Weights of a small GPT-style language model, trained from scratch on English Wikipedia: rotary positions.
Each number is 128 + 32 x the weight over its row's rms, rounded and kept within 0 to 255. Layers, rows and columns count from 0. Numbers have three digits each. The size before them is the row's rms in percent of the matrix's.

# layer 3 MLP up, 384x96, rms 0.0573, rows 59-73, columns 0-95
015:124143120098133150116129060110148063079173073097114131133172110066118121118109137100170146192127144065177149116155172171133137146147095109140102128133103069141083164158163125123119099145174096118143105095142051162138051139141115160095117166128118129146102132140139031171095096120160127141
146:070153095127174143167159120095067108181152106116117145114164133120157067078108169131086122142133119075063111171120172063110074126162093123118109138129155161142106058143124128125114140155097117141123113173144112151162218129173109115136108149190148143187131093136157124158139099121181069119
082:095124137148166213143105139118123149055175169127125104126142067129110096121159129087142136108114108111136229140132172133184190156077170121156125094162121129193132114175187138100088144120107124159154137144094129154184143090131099125109113165077118112138111128091147165155181070091130139129
020:173190057124159152112135108143132093049143127110100159130153133052095123153056127117108105145176093110194180129150099121177182120129098147129092143093173100075110090152165126197169153125112114110126115088100058113153098123113125083119092140138163124154150120119112087156098116156117112160
129:103158118114117159145084080137128143145110084125138142126162115113125141180167149178079112102119105095120141150124127084167124122123156143101116163125166109158152072080100112125203164135072196099143069122126033132111163112115125147174083143186092174182168134115111128134164103095102048124
156:153086081154126110128087103160073117117151131133146133126133166191133119089136108116129146161070145113196153148148159180137173154100117113126177147183127125174087135190149050128088126118144057176145144161163160150100112112159115108105068140123136091154133121129127100163141113134205214135
116:109101092126192170100117110112166085099141075070143128180157144147105057090130134146082091168071108134160167191124109116135141101131156067092144126135161178104161102121162087120116158113115113091149121121132091164141107104120133153130074210139114086164124152081134152171153139132192122184
120:136103140108147133131122101089126061143151120089196136176130149141103043138115104094086123149081168157134144107131183177078145099144115135063090104159150122125114078121142147093091182092118124144192123125095089143092171129134099122095129120080138133196059177130107118118090086083166141156
022:113092131111104166124080113114088074068155075100202135174073069160123080145156172182130160125112150092136165082110142148125113074111132095075094108161111177163101113169176147083164129162148110129135079154112138145086116128158092107105100122130153108120125152139113124128094082059143078166
028:103054166148112149113118126117141118164132077119162114171100092152156101077179137145153164108098149133087153138098149186091126114134161099101116085201094171203128131114103116013086098127121153110179083132113142151086141092147120197143129159103120128161116164145159150101158107110146113130
021:117147073122180097119148120189105165093105087128116124124163143082120164083083116105121066120186109102128177157134135140146167143136116149146143131100205083096157059103119079163148177126100136129126169127132077113162156125055136098131047147147110107186173104123146127132155118167165087153
110:086129080110198133146105093198105192119127150107153104137161108096129106091134155083131075143173130140132163084109117123163156146069109134126113126144113150115127109153108082074118096106114126181087118125163129152218146119153072112139110150173107127103124105115152173086146052063172183122
125:128122122104190155163092136095095111159181164103104108115147122112169096170127169171092125103130081081121122121145172086131133096117144076124091157148153092166103023152150160134106112142134173119143163154102068176219157100159126121109149149147114077167089097129113122154185118152117155093
150:110109123135113131099120155143108094051194155074117087108187110147110083117128141063213113173103116142116138104142212106128151129126152109105097116143127125149087117208134118189130121105137129089120123079068103122161172149107124144142085216135159166151126142148148132141140126135183106163
018:115077162157149161092123109132145088113160079119164122180112085123107117094140150128190172176100129110106142118130158182112149161113149095073097072167099095163073119139121129024081100089117131112181105106118125148102086112151113183102105157097135138174127138164163099103164059107147156114
# layer 3 MLP down (transposed), 384x96, rms 0.0256, rows 59-72, columns 0-95
014:135106112126126097128130175130104204114090173184153128123082165170129127122132141194105067080091108186133099165120089099095069119159175160132137078117187184155155119110133131125141168162081142120140143158103240107126159121146125140143142099168119107124118119100115195079149148137113135134
131:141174139153140147119185130140103118094109157145120096160129076165178171107126149167170190147115134147140133096129105192153106100081081098110169142133124155088160118124189070120075076135148155088107155091147068143102085141160065114146120071093141112133105150049140077136131125117100173100
078:147144130152152136116198091103100122183086175068194102145136208152140135147135129162097152149092110129128123128112149111108117095151147110146122120106186109120137140101123118153195156091041164161138173113130102086102145083186127103113119187155081097097145130162107077108121132078150055129
018:112077175120112093163135097085137201136082125154150097097100126181158105094184133129153132048070174139074086117101136187080097131145161143118151110179141150195145179098108103085071125113147118138161156150123202139154118109173120195135152100152104121094111116129148155132141134114144142129
127:162088223115153111087161148115146074083131141210141164141083115146118133113149073048135154110148105146109095105138123179167109153101109150167184160098106110146103154131168122165124179116152136099100140159120182141106117200136168130115201105088149152134102100151158127132150133124090170108
141:156140176139115175161115076140157140123145114119067120123174101115100124115139163128128178093159144151062142177134091059111136104118170116106076118085130145104096191150136160141108112133056144087089091148158178069109154122147186139077194138142169182089137132099164146080123089140107119145
233:128120096136160166111096086107101150122160116035153142148168142112140067109100152157075101131089138090127205145158167147154132092152156091103126113165137146068182074161170121147116131159104165122173100077104062128150171102118101130157086186136092130149154170131154175179154111102138120137
125:153167127145146175092053077087146153097167139085139124095139146101123132110117174145106121120102125099143186153094147136116104096084132069119146106161156107081132047120173151074125161158075168081151129067096155173155159097124083145138127177085109146162095154085172122165138137090143139077
022:140153171159150059090182111134166170131156143143060088107137206149144154115104087094139082102146096103102117175177111067145084161124133108170135131095155072132120112093119114179124109154091128126120163123148160108156093154090190142147171086127081172130101126137181125114155171157097170087
028:163165139140150095132135143159122114095148162167107153139106153108064168152098115133109116210185116120170102142193116031154115151109103130163147149065181088086103140136154125189192144142126072122069150116148117118124137164108174045113169121142119160114099110111102107120121156139116134104
018:155076177120072148173126113058161139131129133117150132141081114144171115144173159156122176125067171180134062106120129162115107126128114138110123132173110187169087226111131135122086125090165115124141120132100154158101069109170083167087192097131159131086106147140118137165090135075143130143
111:174153154126155182123156132089142151134138116128147133095143138149143083130082107182182159142075140191150119124124122144147076009186163136124145139085122147162116100116117206070085105163119154086130116093128112101104125106107175160081099119110118091084121125133113088120113163068091093118
116:106211140191051107089228098120168175141066151105161126132135146177156118096149119122087091192161122147101110088138112153118085114147107122094121149091132152133130148121155168108176126103145139121153141102181124130086114118148094133162097134094109141072146129108139090164115095130166078186
148:111067149075153148096107112128089107111119140116133176169079105135153125096079104123026100112140096098116131105114140087135188061177146111140166135152135124119172122076131133094126164153114138119164116148141124129086151095135103190063086127086109048103105148139067125167093164125107160098